From a checkpoint of a small transformer trained on Wikipedia: 2 heads of 64.
Each number is 128 + 24 x the weight over the matrix's rms, rounded and kept within 0 to 255. Layers, rows and columns count from 0. Numbers have three digits each.

# layer 9 MLP up, 512x128, rms 0.227, rows 0-213, columns 0-63
092123132126114098132143125108143125144114122134117117111102179071141147165126117108144155128112133098155084111152127136136144118126118123116139112092130137108094128153136153137102142110102173
128114113125075086109112167155123100162105155088137138128120096171114117170126183143171126065139123179090143119108155140124126128145132118138137116134102128126121152140168160159141146106117131
121156169112138103147078142105128117165129104129152107138127103094124124164145119175114122156133113126142118143115123157108121121103108095124117119111089159110154170117120116133135135114116129
101102098128147147140112149134108096107154062135127138135073109095093138164112103120171117137138103156110141129168141153127116153144086139122129104146086092107164152166146176108144101149122162
150129168116118111096105108133101086143097076168101130121132173142146118077133172130158123168172148139101090151156112119158126124113139096098160143137145149173122108120085142113148117103085090
126136138131134118143174123096136169097113147136092112111128118124070146127138151146134112115126120134145147132102143143145083129100135158123167116119154152153095111132110168172104144113106115
152123173175096141151111139141128141087123056144133121132138148147147152169155108153074146146125116159149115189173160092141086160098060139111120085142091148093050153134121130131143135132087165
101092130131127126150123136136115128145149118132112128149140082136095111117122120094128113128128135107134122129160125119115133138145101104116147118097117077128109152127105165125134163135151108
108154103153129126087113131131087134123149171167147155154124146133141126132107099141122152149127151136143117088116113134118154128118109111106121130133138130107135133102103085111120120146127153
151143115089136108164065144118123130109109177081122122122163105141103145155144141159130126153116182134133127121115182107162134111133128100157166121133146084135110122105092171076139132101117082
125112120114151080142103127134104109096131121103156161127109118145146125118115096126167114161088106117181110156080121112074164150085134158138181120143155133112106151127126099164172132148127120
132129067141121116123118097148156092141112120139079110168089133138086145130113131107073132113131137112123131155162112125116139118170135097137124116124136158104132107119136131145170139150131165
148082090166153139171127140145050122080175121108114126092099120172103120119177122143152105101149156125148185111144143162105137115153115174106147125135110129144120155087072130112141113129159139
151172158100125161142131113120127133097123153140165108140108053131104139128155141144133118111102119130139108100148109107092089121123134117137146136118134148093153141109113137137154121145076146
113118095099096111146091096120108120039108128125106110127173162123088144122119158092114091113149141140130144168131121126164138151160139130149094127090156144094166134121127139135184160207128143
134130137164176117154146108104153137110102095130090162106096137156126145121124146124089147135111138137132136140094094165131137055106107146152126166127157144136124126141142136110116179069165132
119099139057122113101138111103123157094158134137130171095153107131101091136106113152116132094125108134153153141094140136141130114143104147141134118101128123115088106131097156148147131158153111
139139103203127150164159176146132148078196155180102140134136123123135129103128108135067104103096138162180141140108088174115132131156158101123127104103150088162113114160138121130119133148165185
130153115081089075075072187128136141201079097128122117100161140127116145151186116097156110148149117177123123098142116088095138167096124150098136161146108136177106155199164140140112148053125100
137140094081134155135081128120118082152109178122147132170127141155152139136138146129145127122097149128139140158095093122162132137099164146146164145121121115148084167089146122094090127117144136
097136096115068170108124164082098146127096125124134143087125126122124152143134166153136093077073111120154098146134114147146154132154117153145133102128102171160135133093099123136153076133141140
155128139129140115137143167124135106156127141111132112138109140125137129126131115113154151162116107094105105126135147171138133114171101127128141122105155133106111118102079176148163146128089083
095123098141138127102137191111108149108106105086120144144134126168149146148129124091109135141135155135128145115117133134129112098175150058173113117100130161093138140079166125074116144111154164
139103088152152129126137127171094136121134109146116085119119127094111105152086151106099088116145127119167144163114137119146147140143142089131148136141172147114163152146109133149112137144116176
087140110139145106169153137085119096101100079142130151131119158123161101114117179084115140084170093178168158142151119125119136109148166112078111188131132135123138109121165088099149128121136132
178111135133130151136127156115087124121089074130075125154155149174163101149119166162101104144139130145086146101127088112135115114126181134191117125097094139140094139134139102129170097185136201
095101133123143139102133163134140109123133117154124140102123146119129130176132149157118132154119125136069140137172106109112104155162117085191130148094124169111148155140144107129151115145134139
123164120151141130143156139086122129134102156116146149109145157117167155165110136133111177150139132131108154068116142099112093122101135135130146152107137104131125117102078113101102129103121136
137103112114107109160143122084160136113140111100136109104152126119111099130120100146108105120161126116146121153071086129090134114103155124152123121163106134133120112142158119083126118180124141
113100127131112104111130143128102120117142131133142090128180143174155122068066145130146099125160124159144106162113129120106170136127164099103114121124083145133133128115134069091125103139163065
081139116119110116194158173116095135097174144111117131095143087100126139116121097124089093138116114130118163114118138123105137068135115100121146100140139095146136145172117136170107117105129162
118084113127140110130128157120151138154118141133140119172138125165165179145136178148116159135117137145131178142140092097126147126151110102109106111138145119143141161107122105154088172131139118
131108113114153131111146134127144121133144111131137149102133081125143166105108159068095116136130155138180096120101128145111129090131133134144127148169153110170120166103122169118127179106119157
118136132116131109141131146140139149101142126142123117089155146123104100112130139133123123101139122173125134107115117133132093102134116126131129142114155086133116089134142169154111130151148161
173121110144166086129150126124099147099088131089181130135138079170157158105131103121128136082108144144110134128154111127125109108095136123101160152116129162118147127130105114098141111163095144
144124122089133099155116137154065073110120092131108132128175137143165165088129114126166114178176139154138133126104111149089155132146131110142085111118136161164135100128118137138155124170125117
125126161098082176148124103141103134099156149116107126148122156141134120143143118167133132135062085110142193132149124131132103116120116125151114131133095107126121149146107129121165105128162103
163140119181156129122106108137120094148140161125142139116115140117104159157115116163118129106130127096117119141116166156119113161092121089093161142129119142105095152130103115081107120130153135
149092111157126071121147083156158115133148133114097129161116090144160136115094125092145113099138141134143144190127114126127159111133103128103098118120120152108149111111164097171139123116122082
151096137124076135086136114121168127140124145113083116123121118145150131099178117122113137175118130121142113124111126131131137155104086135152147126149134145141100138111122097183153161148144138
206149154080083149095093116160141137101143112119141102146135131148152134130119121108126135117120156131127143108145091137136066179169126162120128139168072117178140152101096116124133145127099093
114080126145090115088141123100116150157088155116102118126159137079112166150109144114128087154117127141116080157182150119164134116160106158102115072114119135113113126143120142142106147130165112
111130116115130151131108108103168132111118123078127093117147104112134126149178154174135152119138176127110129137151114096119124156141085117112155121118143144185115124107154114089140133178096122
089135112137128119147133098114141162096186149163151096111127136109097136111110156117111152161136160140153148144162142109131127146083126094137136172185150155141144147135097145115117149124135130
124104133112127160100168168117157129147094162098110085154130102176126082132106134145115102089141138188131144173151145129108116085096109122172110094169155113134088152097092163123151157116165142
142109095107135137116153112162086164091148095122121133166098134121094160139141118106126177117093136187125125117058144112160100095146107134116133099130150146123109144127110160085133130105131098
096104123143120134098147122077059120110125142078092093153118191089080134142143121166139125112136149092124167075081110111079111113108148122073120164129131143150119133144128154134152110127134107
072109117128150069121158150068153142146096093097114127116149169124168180160127119133197138118111108173134110107115126117164149188149129123113141103107092093122114107133147115097153161156145129
145138125137138097152149121160144137144087132110108102114131126178158132159128118137114136137123125119126143129119107142133118118137113113132109125125079122149142107112090100093129090126151137
140113138139126127103147099095105112108138174136172109112162156106120145138120129195130121126138112128151156115139110133139099142136140160102130104155095097105114101135137142133100152146098175
173155098140111189136103118137146114130080125106146179138162125112135152112114146165092110147095110123121143134136136122145104184122136085156157167106081131150129132086142110086171137156142162
108140140060087102119171135125079130137106160174128119135121115109137153136133118115163104138134148155133131144118110112117145107151140101114126127142099097120147137199152081168149124161180126
141150118107111125153111128128062116110151147067140146136119162113085150154136121124133134117174137139111117093098118118107133114107125108114122160120123135135146158161076146105170109114175147
167128114139152100159156126122098125164105114136116119119143158153124122132120145126145099172126164120122116123162113129128088115121127118118139150130162106129119141115106124129144109147080157
151132103129135139098115096096108143136128081122130173114146125133123154087093146091131133121156150157155138110101188118178144097114154167144131149118085122126118134084162110122103118205152098
149141127115121160112119127108108118096144112142125147153146111115148131137118124091114117122101138162153113128124117146145132123112110157135147138100087103160167105126140144150166067122131135
122133102102138181096148101143131147153093142136129102158159127135105164050123103133163111136134131125127130143103145158115097105134140132132152141154133111178155125155103097126135159143143130
143144116112172123134089163081117144145107099128122121137117101116174130160135119093089118157130128155130160123080129114155149157137137097113120126105128144127138148141110188114142098136136122
118078108131151125127140174116124143110171140135088136162177134112092148116137154133165158173153141132144134200130126117139169148106115123163111114121093094104134147116120107128108131181148199
135133087106111124125125137091144156130142138135106140160168160159146158115091096133193140145120101134172110083168102092157110112123125142149122143143110151113124153140123125103139150143121148
119111123167190146103113098170165144139142093082178125129143095165163159084099109125099153106144129169113168165180112129178136069120096154142135103129102172149071130121068134163149149108133142
073113144100122140123137202120106151157093137096186127128187121169124126139143102107133168080126168153126127087098113102123121090121123124144165105148124087133104169178137112104119135132118120
119136164084110147130113076160118092160124175125168136109159158129116143116160151128113127105101149120127115144143103157128084138160129111130107102137121074123103150137100146110114134187114144
164124106125169112145147154088138097090114111117109130118105096159143119089141120150132153127140159148126136154103095137078160175154141151154154136089147144145134120142101111111153129103119108
122109119067143069126140101096142093105143127107121137130119135179126116120116130162139110121140125165158096109111149129100127118107094149126138094136155143105120087141168100124135147135109106
142124128127156124107107156119145103127160122124160123112163134130137107106162126176110148164108121130149120140097124135114129145116113161108135147130136139105147112086129098112129133152124108
172143114113116086121148159101097120113096146166108116148154099159138133132135168110097144078128123131147131134085142174153108118132165129095147100127176110107140158110083149138151167136117141
109154111137137155123118107139132123111137135153164107121127157125111110155118127134148145097161124152133124102127150124154133153170096131152150111090097110115107169108119161079144137118089127
152138150172150117096154114134137103123082125154117116112158135110124165123139115105132092130079087176125177136142139141141109144139143125153155086139116136127128170119115108131175144160109149
104134126140138114144178108128121127157109141136104134144134110141115117124117126140168147113117157164133114122131101089124149110115102137122121090148113086116113123169108148106144128113110110
139130119125165095172143156119107101138130142134136076149171137127106162135130123116129143102115141117127104198181124165107135139090135103132129098080116120102109131147132102105112115112123140
127118097156101105157116109121099128131096122133146116080180128150148146131076129136105128111156111124091099117149166136111088126093137139147173155092121159071136179101140121111079131125123100
166115140132123106129136137082114132115176100181162147106164143112153132123136159135112139130141174147127134132119121194144118092144133153117135151151096120138098141121095161116098162144132108
135138127106132154107133140123144079103143130163114147097105176150139132123130106135147165094129138108139187081155155121146106100114089096159134149118121105158107171105139132103147078092102121
099110153113104082149137148101113157167123097141142126135145136157131121132152083122125141131154116104128097145132128134124119093139134135138134112143111139140126158132109118141121118151151178
130132146151179105112155141133108083123102138126116133114101129119148148172126133161072151131116124168129119112131119143125141112142141112196150090154133092161133131111137146122126123170156138
129111078169095136127156134152075142110142101095115122100110143098092152116119110115126145124093145136112143126155116157109109146137122088141162113074171170108113122158115094118168094145155119
144135104127132137149165163130147147150132102098127134133124111176122112102120142114131165159127127138163141097121106138164096096097128111124133124127095151126128141130123145141113074154126170
092101079165156109098151136082102147111097122167143083154133147112100155145117144137166165099144106139135106107154102148156138157127114095165184118119095147121109116142104150103111125123148120
110141143147121117162073115130133096125114132107115155154175085162146105137122101161095126141095114125150124161128102114086106130139132167107134137133129145144159142144149089116121141125112135
146150091111159113085128136129179115121120148157110141136153114135138109129121108148114089122100128121130144133138157120100127163116126104140149151119137116144128148117136141100166137121121108
142123084106161164156079130075160134104111090097160122151115095139119116139105108113141150119144147134106146172144132085151130104088111123153143113128117088140110160137134107121172138080093069
151106130138106119112149095137137140152120155160145115153125107174140086122149166088122165132082127129192145102134151084103124104132149162115157128163128187131107089105117095173125130125065127
124100084133157135105100134128131118123087138132140114110150137089118111051145162136099122121128134129134110090155113148199126150120107137161080153177140156132136124157125137140146137115157140
148122125139157144150134147121151146125116110145141113148090151128151143170143093123148173139124127127169133114111113100119126129139132150106120105114080124161121110153087099133126107121123121
102127120170161158166130130129102129134118148169107098128141145127127151128134133175162161124153132132134141153158095136087167086131116122129092164126126173136147139092099107103115125128116161
153108134124089124146082119150132179093122160159127116098149135105123156134098117150163123126108075132107129110105121160099133131121124108111156146112135181154117146119084095121168102138113115
080119066114146093121137167174101112140137128095131118133130117142125146073064174164090121106139142141125140175109132132126150112119127127136137122136151174136137092135105133130092154135170151
151115135124100091153150152129096124117135133144152103132150139114132122145122134097116160138093143119156164123176133115133145072121139148095167134110155131133152155147089097123136107102085069
149115100143129141088135117154087154108100119142116122160091112152102142162200142117085118163148134118144099114144131073156141110144142114139110085136125102157127170150120154129112146141109095
135129078139116053126157083124109159126124114160118108136112134159122134139166112121091156127110158154126128097129140159116130084142123131146165114137129144133133139142136101133105116133125119
149112171124114130092178131129119116148113144109124153140150149161153102124096132148122108114141077116150128137174155081134113106099138065146141098119121123139103127141130121129164100127121119
165116128127140173117099133156123117140127103134154163092130120139143122161102129089131123170109131111136140110119089112049083128121081155116144099126137125142138126129106099111112157163124170
090134133107178160092128091090131102148100128110114128153134138105150132134118123119122131133146092120117112119109141124172127150096113158140133156134097110151094132137143092137180128137136162
128155102094139119143135144113074151116106153118175146108136135142116140097145150143119117086111122133151136178134077139140111168146117110135133105176116126112147140083109120165139131124147153
150139108143142153166146135170097182153110088114108101133136150157149171080115081083150154147123124130129129133123094145111105085096117122109144117132102133137195130099131117123169125109110112
148104137134096157143139137168134120081121155144148153115159165106114143127118146133162130124138147122158148122163140135100123154089130166113123150128130120086095121114094168156122132131128118
130123093113120124088143087144113128119098132112126093141075142141075114104141128144140142170153137171154115078129128107128118159172151097142156145135109148133118113134103162117134096155144118
133113111119105142153129124119106118145113147062168188149138151148132117170122115161128107141122138155136110199091112153110132101114166140130114107105102128143102103143093131118104179141087104
130125116159161113184099076099120092138137126077127160122117104131092129111136112106119090139153118123141106160075098114100114117164141119133148133135100137156088131103099117135141171141138103
101138137135124102151105131154108118161145096157153090134128101120175108098146142136100142141173111165162091119121113158126146102158133188115147093143122116139101157153135116126165153128115132
105118098157122111119096112109075116137117137106159146078113131125096174139138150095149147109113144143153146093096131109137110170107133143134156173179086145143179122146117056112114072086126149
133120115115103097157133085153128093091171192155137141071159170145121131116102128124145126146125171150134149118103147136112147155140121119130164114139074120136152154149106099140143141123112106
133128150135150139212143120159104118155165088130162098118087139134144146127110117114142119129110175140101101082126110091128102116051099100122101105155157133184119127199106069108134126143144143
142107093106120094134133106099111116131136114117147119131143147167112131124157156153109116108115110153184119115127074141128155127104126141144133113127143154151105097101095098175105125121117130
133115101131104165096158140112109098117135129084104134155150129175143127082111160075150076134102163154116139128140134115149119126160149111111124165134139146146143115140142130135136095125129101
123110112109122183103159143106118199121143082145175104116104141128111134110117178106098113115118139128129124066125128122142137118146145113161145130085170122137111142153118096111117111115086140
134145099139105112168130142120148172122130115145072125105162145118112116111114187124059157136158105149145124093116108089134141115124129159148174130139106162122142074175095135141110150121114157
146122167154079174125125152131129104130127134116104122094129128117130134153080145085124118118128136134122118120153076095106147143135097143162144122124121142176119131118097117133141141134089077
138102113077151176124142152150172130180128070124133134150099173119148180151085134095138147144142115140119124136128130150118086159160116120124119098094140119134165159112112120051133159138148128
128127145109118132117140136085131110109115107150110173162129134149155134061138185127121130116104124123120097137121144150140100117133119153130151165150063095143113138180142123173138129116136146
141115105144159098120161128089155102113137109117122135104101142149139137133125142083136143137185126145135138168135114133119129118109141179119154075187100098142115138113144094142145125090093121
161114145141128134133102093133109145141160122149136137122132152091153143127127112105127132131152122133120144136114141114130115153174123132147161106116134121142102123130129123119128132096157100
145116132170120146121094119153064153143120160098069147090138185145125193130112096114108132106147127169144104113093123119134163137126088106130146162167107153135104103119151139126119106125127161
121116120152130123120145143139084152125085131111147100143135159111135140129121141119121130145156148152104091159116151128129143089159108128140139123162143129105145158123112117116124124103116149
117153106143126146120127166102191136183140086126136156083137116153143112111129142159178137124116136150117134128158184126123131102118092143111131146145131119115098129119085157079156152129135156
143111130115134104144168135100136123149077127114159136101119099149090128113151123102102106122145120116166157084109169123122138111149128078118150101150152096121125155089101147145143132146138118
076156130116128120091101175086121124116101107125114096158161133142141109117108112143103136138130189145140138152171117138127136122101126163129161113141106111106125111104104112100149096107109081
133130154139126122096154136095115081109140121159124159113153134153179117145153146178104138118126118146136142135166090106187144107137138101117124139133158159119139113089123133112130112104153096
147107110121139135138103115093093099130144104128125128185120114094148121118143109115158139131152125128092091127124110146113153112121141139096147147136136149149135158132153121093107109126126134
116138095122119118137143181066145102133116093080178155108129141111100130091171145154149118120148197110148120143132141143141123100083092114125162138115133125151140121088141106088137208140086112
137095105145112132133160120127105082148108111142060159139146103163116110166140121100149102160126098152125109165141080122100134127155107141129097105111113160168103141198114121145114132180135121
112098099105080127165146140134104145173088140125143106095119109174109120147121156113138159128095146123143141100155101144139148113113106150138119178137099131098116136128143123113150114129146128
142125119126116054111103195111107077123154141184116113130137110161117145145121134110124108106075179131131149168114147154132161168114095110112129112144106100130155120161108122116125158154156096
127118079061122090130127121113136110104119137119140130115104099135118126170144126147138142131129129102146102130148152131091125086110143159132138144123104116165132114148149134115131095161106122
166116139116132122126133190108164131145112138123148123094107145139095129094073133160124096120136150115187145099126161110083113097108106111146156119116139132152135148130117138114101139112135133
116095152175130118087130130155078126076079098158097117122125144120135113103085109139148132168150118125158141117134088153146158148089109096099164092139134130123175141109109161107165165166129117
128079177164082140182137173171121109109125101101112130140144175156157119146112128133097181126152121136096111161124147152099105155136118093137108133115100117101068129170116115157139138110140151
154114102113100125128121117119119118150145162116168107151160115089143108117082148147136131149091151115113100130165126101123135139144184114132144159116116145116124138133092096120165099131106117
149132105167163114129083152120069159126104148138117102144139156128105102127122157096137125116133156135141104137083106149122130093152117114049170125135115135143104161095129140105110137096119115
128113076156134127141061113103104093107069109150136091121093159113174125134158080106100137143133090187145139121157155140149125130112145147134150094162130128140135127189130125132136116147117114
133111120141121105120116132175117101134160101125151137128151079156122159142124113141152136138195122111143147154105141146135128116121107116132115112141138117088125157109141159143118140076131161
139097122148075104100125137080101148112107102137170094127140137167111131140133104110135161160138142126137104132145135127137137122145090114124150173128092145123091153125117110137113133109121104
109154140123106109131125097147076116126118129130167081111141097134128118089094109099117134149136125156106148107158126149134103132099115110144143117099162137152138109107168106142172131140141143
089122146172133142154165137134116138124110151125122114147118117106165126114142145102137118112152152139094125164117097145131119127129122125129138104147124147104130148098110120099159133112144114
160129124131134108151167135082114112139116128130120111121146112147122124115137093118126122167118143149112146104126098125136152084145133143135155095150116180142100126168140110127120106093105169
191104131144088123130075117156129132151143108151131157176144119130143120116139178131117176157079171148121133137127089111124119100106124161103131124097137127164121156111124130119098148141159094
115117096127089131131134115110099161149111107130097145130104121162126104148123164110131141112129117086088149130111134127159120101146104136136133151119150175151114138112107118138110118152095148
167113136107143172122112094120101107141119099130125175123123131111167130117153165114155132138091116150118121122147128128127128111120124124149116129125108094123158132103110133049133053135102128
144110109061149090128146161138108113113144105105103093121160105148118142119088103123074108112120107146122179128132143113167081099164174121146160091109121170138153160176130106114132142087105159
166111088091156139134155125154135126102119089151123083116157155149130143130132109152169119123063151136130133150130155132117142106104099095095120123112123127159085126136158169141117103158113165
088138133103097142135132140153124110127146182082123177144181100148159123118101106150131116111148145140158123145116114126156138138110099116109159094141138127184134126163113150122116155144159141
097103126127172143117103153109127120120111118120140105125103123150147101123153123145100136157144116126125116093109170178155106150149105086129158072153112155127111135110115122104143104131181123
113131174150095104178130115114128159118136075127136091074141137142135112079088163135153094115129137156124130065148123122126124128121143157128167122097125138114128150131117129093122160129135098
117109118129141119168133106122145110123160149079141114124131154167124104098118159177083116143121096125087124109160094117079115113161137132162200119113066145112123135120106139137146138138129176
127136135084132155108157143153123135084098125091148129159137160137111171119108133150175135080107129158131146103117163086134088135131146130127204095111116122117118151116105149166117124107114092
131109131133121122150125183133120084156117115154106192140202134190124117178164169125131138165119090107133134136132118148121129160134117113120143146129130139153186144176117108086130104121112085
139126136103060099148161156098133142131097145102134105119128093126131168094124166109128131106169130143101149089167139165108137163138087133139151125143136155168134164160113143100125154141126124
123122130127154125115118074134084136122115113194130128150134200174153140143111104128117142161124087153111097137141129154129087118113116128153145119156108144120164106139124170124139176122135148
150168091099123122121176150123122099134143099124135146175109117145123157114144111169161152176106133113186139151105104110081121126121125105153185110081100081120143118055168135077161098125144064
128135118106145188157146124166082088119118100098114133111055123141118169173150142147155104120139144132150206139159098113127071109153168113137135138160103121106128176118131130109123149117155155
153147127136113134137162123120119098123102145128136115126134146121130156126103094142160119117137111124126130131092107098121102166119121140111104134140134145100146108166096151135140103136155113
120129158119159097121143127099118104106118111116118091120097141136114172164102132160124110140156099147165122105129129137094159139148139119145131095138116118107129114145127099107148141120126134
125140112159144135105116181148066098115110135132070134155139110159178151090095124141062154114126133107153116160150158125146127138121119125106119133124098136116105120132125122108138128113108147
077111174113125133131097096097095121135090107130124145150142111132139146125118122134104098090136119135148118114144116145099123135141145104119147105116117154149161133108116150115110105113144131
133090158103098125152134092141135098126148134175095155134136115156143160115116189192123155113088106085165144119090098132152149139099103116164155112133142186124111101177141148083149097126145128
095136125133145130119085115158178110077095101136075137149119133131103134137103110116166169170146137139165111093108158075115162114110124100159132143130140148153109140111094131113139134157166116
129156142091123152112126115146143129109099121126120122136157119142187106105147154126091097173095118143153106123107131122093137089090134172148135132106174141183143178128153101125127101123144136
117109110153103136147135134104123141121130109072131110180158116128152123140095107128159136101154124117167101153134142110115142138115105187106172125156088178103122134150144187137102100129133081
118130135158132094177116119131093055162123109147098138145178136138151136170152130098110142151132099122130086088163085127133096153136136159116129124101148121148085100100110160161135184131078184
126142171116088158124116071164149106102119112069130160128140162172158161132110146181124109064154153143175116092134130133124131120142113161115120168082131135146108110137093161114103111153116060
118121056134139139147166095154143132113126103150090110115123144105160171105105150105135105123106147146125149131145094169087107138136109124128161160111130149118210095147111101142094146154124136
097122162126131132169141115094101119121147173059121116151127114096118078145078107159109130134122100115166145103087093108129104100095138079060158110093105106147114181138161147084115151109152158
111124077137113089130126192132111085150188093138141157085158151123126112152135153104094100110140131121125093162114137114125156120151126117167102129114174145107090147158114117115134121165152120
089098131076133149134113083149102117106125140161125108182123166149141123129169134122130146095132130137139151107125130155116119112109134124120144124152128108141165135128102174140127126101134113
178111123160146163145147089125122110068107138106117128134115160102077160118143157089113114162112132115155137132141130096147155116125118160107098110147170136128138153071137125089145126156153110
107143116136081165109125135134077122072133129130120133143163156152127176151081131133088083140055074133140141133163165128133131124116135108087120084152075113100137169138127137125132139072157110
086140128120100142153130123103141132127122140131100132118179136132132168115079125157157167154115119179141138145113107114139096107100145175087122130120139109083091112147113127119099108144168187
078116120121155128150140144106153104106137094183089139133099116127128142142138131066181136102122132138121165141160114111112159118139066150101142130160149108101160145108116139117137188143175081
150134104109120140163133138131088091122129101093142118127164172161152148140127112121107108132130085178151149135117153136109134138148121132136095128145120135158116109135135150132145113106111153
110139160130184136126150138118123133129119126153126085144155147118146138082080150132140119170152104132094133127170120153113140109181115065139129131113109143136161172154147162122133128079128125
123113149118115140059131125143077116101147144126153147128120135109126146151072138110139130112135149122135120121156129086110146123132119109103173121118122129156113157136126096144139130129100111
145137144102151114153115135076136108133179128071149158117154131148126109115113128137092149122106182169114156108107153153094142136138142145109110137173106165141156144092093111166179116147165124
166133152108117145108121152149106119051119158093112129136122119143168082143144139100096100146157173123128101110133117164101128098129086138172091139160098139123146131123118131123137153148198103
066123121121097104198103131104158107117109134132082144127141090127157174128156159186102097102195140179165122133147131094143043155106157055114122153126113111133158124104138158140141128118121148
133127089098147106158091148132135128146138170148143151152125149144150126115122100180126142132111116128101089118105123134142099123099142139147159150106162148133127165095142132113199151151126138
110131129159124149075106137106150095131161109087131135148098165113129082109132111130177125138135153124138163121104104137134125103107092098125129167192058131148117132197142121114126085147128135
111143107101137149132135089075135124126118108090152104130147136147169146141103121107128147117141123139144163100140110152135170105141099133122120146140103132131135130114109105143178155130180106
148138105179089143129114141127076150118130122122132120100116116164132167127135118163177107122144135134137103187142137168161097117129130125138121111136130131158116122152128122128160099176119073
128124094119179172160127107161148074129095097117153146179153135125151113125117125113104138161145160154141102110140106131123121142143095121123115124151110135101126092165091144151158145152083125
148105120132122153160158155095144123121096087101088167153125122094151152122115117130146130153195138152136127117157136118154099096137124112163121155139155143165159090115165090134152143098125139
147161094126124142098107143141151114122171193141132078128140101150110113118150169116098118133109136132119110072154124167081074133136096142139167152145155144141097105111114164141147137126132098
131127098169107111133142127119143110112148136184132110147137079128161119124118144166145104092107155161105142157144118130144120137173103114165150131133167136111159121137121107141143113123137132
140116105137128125125145092119109100150124128154108152143137132173116143153123142112161131184127153125131106087139122103126100111097141132111143117108112103118139125080188123102122117142136131
133073103133112086114078175135129159110114146100118132131139119086109141095132133089083132124149120139150131104159137119140144186139101126087150127136126128169099151076119167136141190174104134
156124091151098170138123167136090154160138158107166086115126141129136116130130117111114131118107155134140094111125072139120149100116154076153149150085149109133109115167130147158131134094107135
130121133206158113124136125150132079172149134130141168133183120095081169094129120144140111106118105151157167126129126147114097138110107150151131057164120128147088098139122154138123129118110159
138124142134156094090075191116130105123127154103136140106135111120126132143115133131123136125134177151140116159114155137116120141180088096130133134173114086108141132132121105085118127212079099
110123077165145154127119129127140176094153169120162093132108147092165122112143165147111129124135129139117088133101125111160139145125110158098158137117141127145148113109150125140144158118102102
062100138121124158124137122168169100076130131128150111116112141149125163073136114115101131124156129150140155154124126130115148127092160151127114141131123164093129147115110146118155085130085144
118118101099157147092095107146139138125146095097140120176151125157134093071107129122147115148138110112155128146126103127105139150144126140132153142098151140117091131113132174105191144111103168
144126149082113133119158129120099152094118104123097117137147124110103116070104138110152124120160141110148169113079120146170115133143112121135155123111131130153120107142127139140214104132156099
085124176121143089138117127165130093147130134112157132125141081120119126132100136139109151101158139109112148131129125149109129177100120130113134144101124134154123110138123131141115085155067114
142120131182125099109163174141120119179062133142183094146133081124136146109128129123130090129149102155144112108161116135131153090106135104108114147105132123159099134126150116119138136172152119
080140114191118086107099115090087107122096135112131125120102122131100125130140134187111099112140124135118137156105147114136082102180123103136132142137113142149113112149161084123146106153117140
130113154116099119130123145167152146126130112102139165124149137114138142120128139111066135136115148163125137110165168134138140109102120136147115144085157110143141164086157129080184138139148146
136132103136089148139122106125101150112095129153117114088106163171134130159091130106128131123113124103108128122123130134129128124124091132125108083108121133145118127141149160158149100146106132
101103125109109132119155105130177163157089148132127138139128125143129133107108110160127107118123098118134094149117146107126108117106105147176155109104136049192105142172130160111149142115143137
149105145100121154082135153103121107125118150140103152131122105137066124155106113159152109122128129135160102089137161146093080138130133109186150062181118133109106126159161110159162106125143126
119117059163152081120159116156130125155133067136134149134112126121113155088096104127110115109134129139151151138134105146140112163106114152131167103128117158107132117116142115126099140114103140
111162094110137113149154092135100101148151142103162130103118130124112164152141207096055167154143124141141161126118150113150161100144092155120129157140132109102154115102113083093174120115095124
093088122090138116106152125156125105102129124113129129115132151147140116134122137104105139102160119132121133133149120137131120094105132119144179152103158120134160141175115141154137137126121133
120151134131112087080095120131132136119098108160121108115124139083086146145141168137157159132143083163115116080105148119118125130150097165126139169140138132138107138134138142135152108110128148
110109157106155140147145133152141161071144136089135121108121164143133146125115070126123153114118115153074141080111192122114058114161145171143123128130099099138113145122160138096202174098113136
138114109112131129160181099076070133125162076123103115120117130098110166122149126145151144136087144110161148145124124131128154161134131119106141078168143169131135130133125083134161138151119124
113141120114168120133123119116116156126165116122100084126154140115150177115114151102181129143109111140164141116110111155110143158116138127120121124178119108121157137112108136154138175103177120
092158139149145111138127128114099136128120115092140112152152144150116104134126126137134112168154135144146163131137144167110144113111091125124097105137124135132141144121117118117125082120146127
117108100132135106136141127094107151147165098160110104146140122106134179134126101108097164111133130133164127150135124165138148126119112116146116113106118126141160117076123139134110110100163137
138129111124136119116197144095150125108123135134146109116138114137118101158131129139139091122125137150136092159150141157102106118146103100110136143125112097120138135083132115139157083160153131
191113135061121140126111144125115117099130162086158135110160130123183148147101107150124099155113132176115154136099110158130159095118146118135117139125152151121099123090125132168167145141127108
136149161157116121142163164135069130094100162109104125098143168154100140125156189109127154181139149137087144142106117146131103142176163144105118127129152147100147159104114126144141155109126087
136155145115121153162078114097126143133101104160138162142135129091118175155116123116147149171166135120134140111112155133135119129101124108135119154165151165128146105136148121134133102105085103
126157106131140121130133138128185152135154155181112146097127118088118130113148117131163128125126155142116149105118163150106113116149125133154152155084149107153110142144124180125171165113137141
132148141134095114134138163099094093128117106135130128156156147120114143139122101126098161136169116151128128106097142093169122132132107142119139141078105132101133094122091133163150104135132134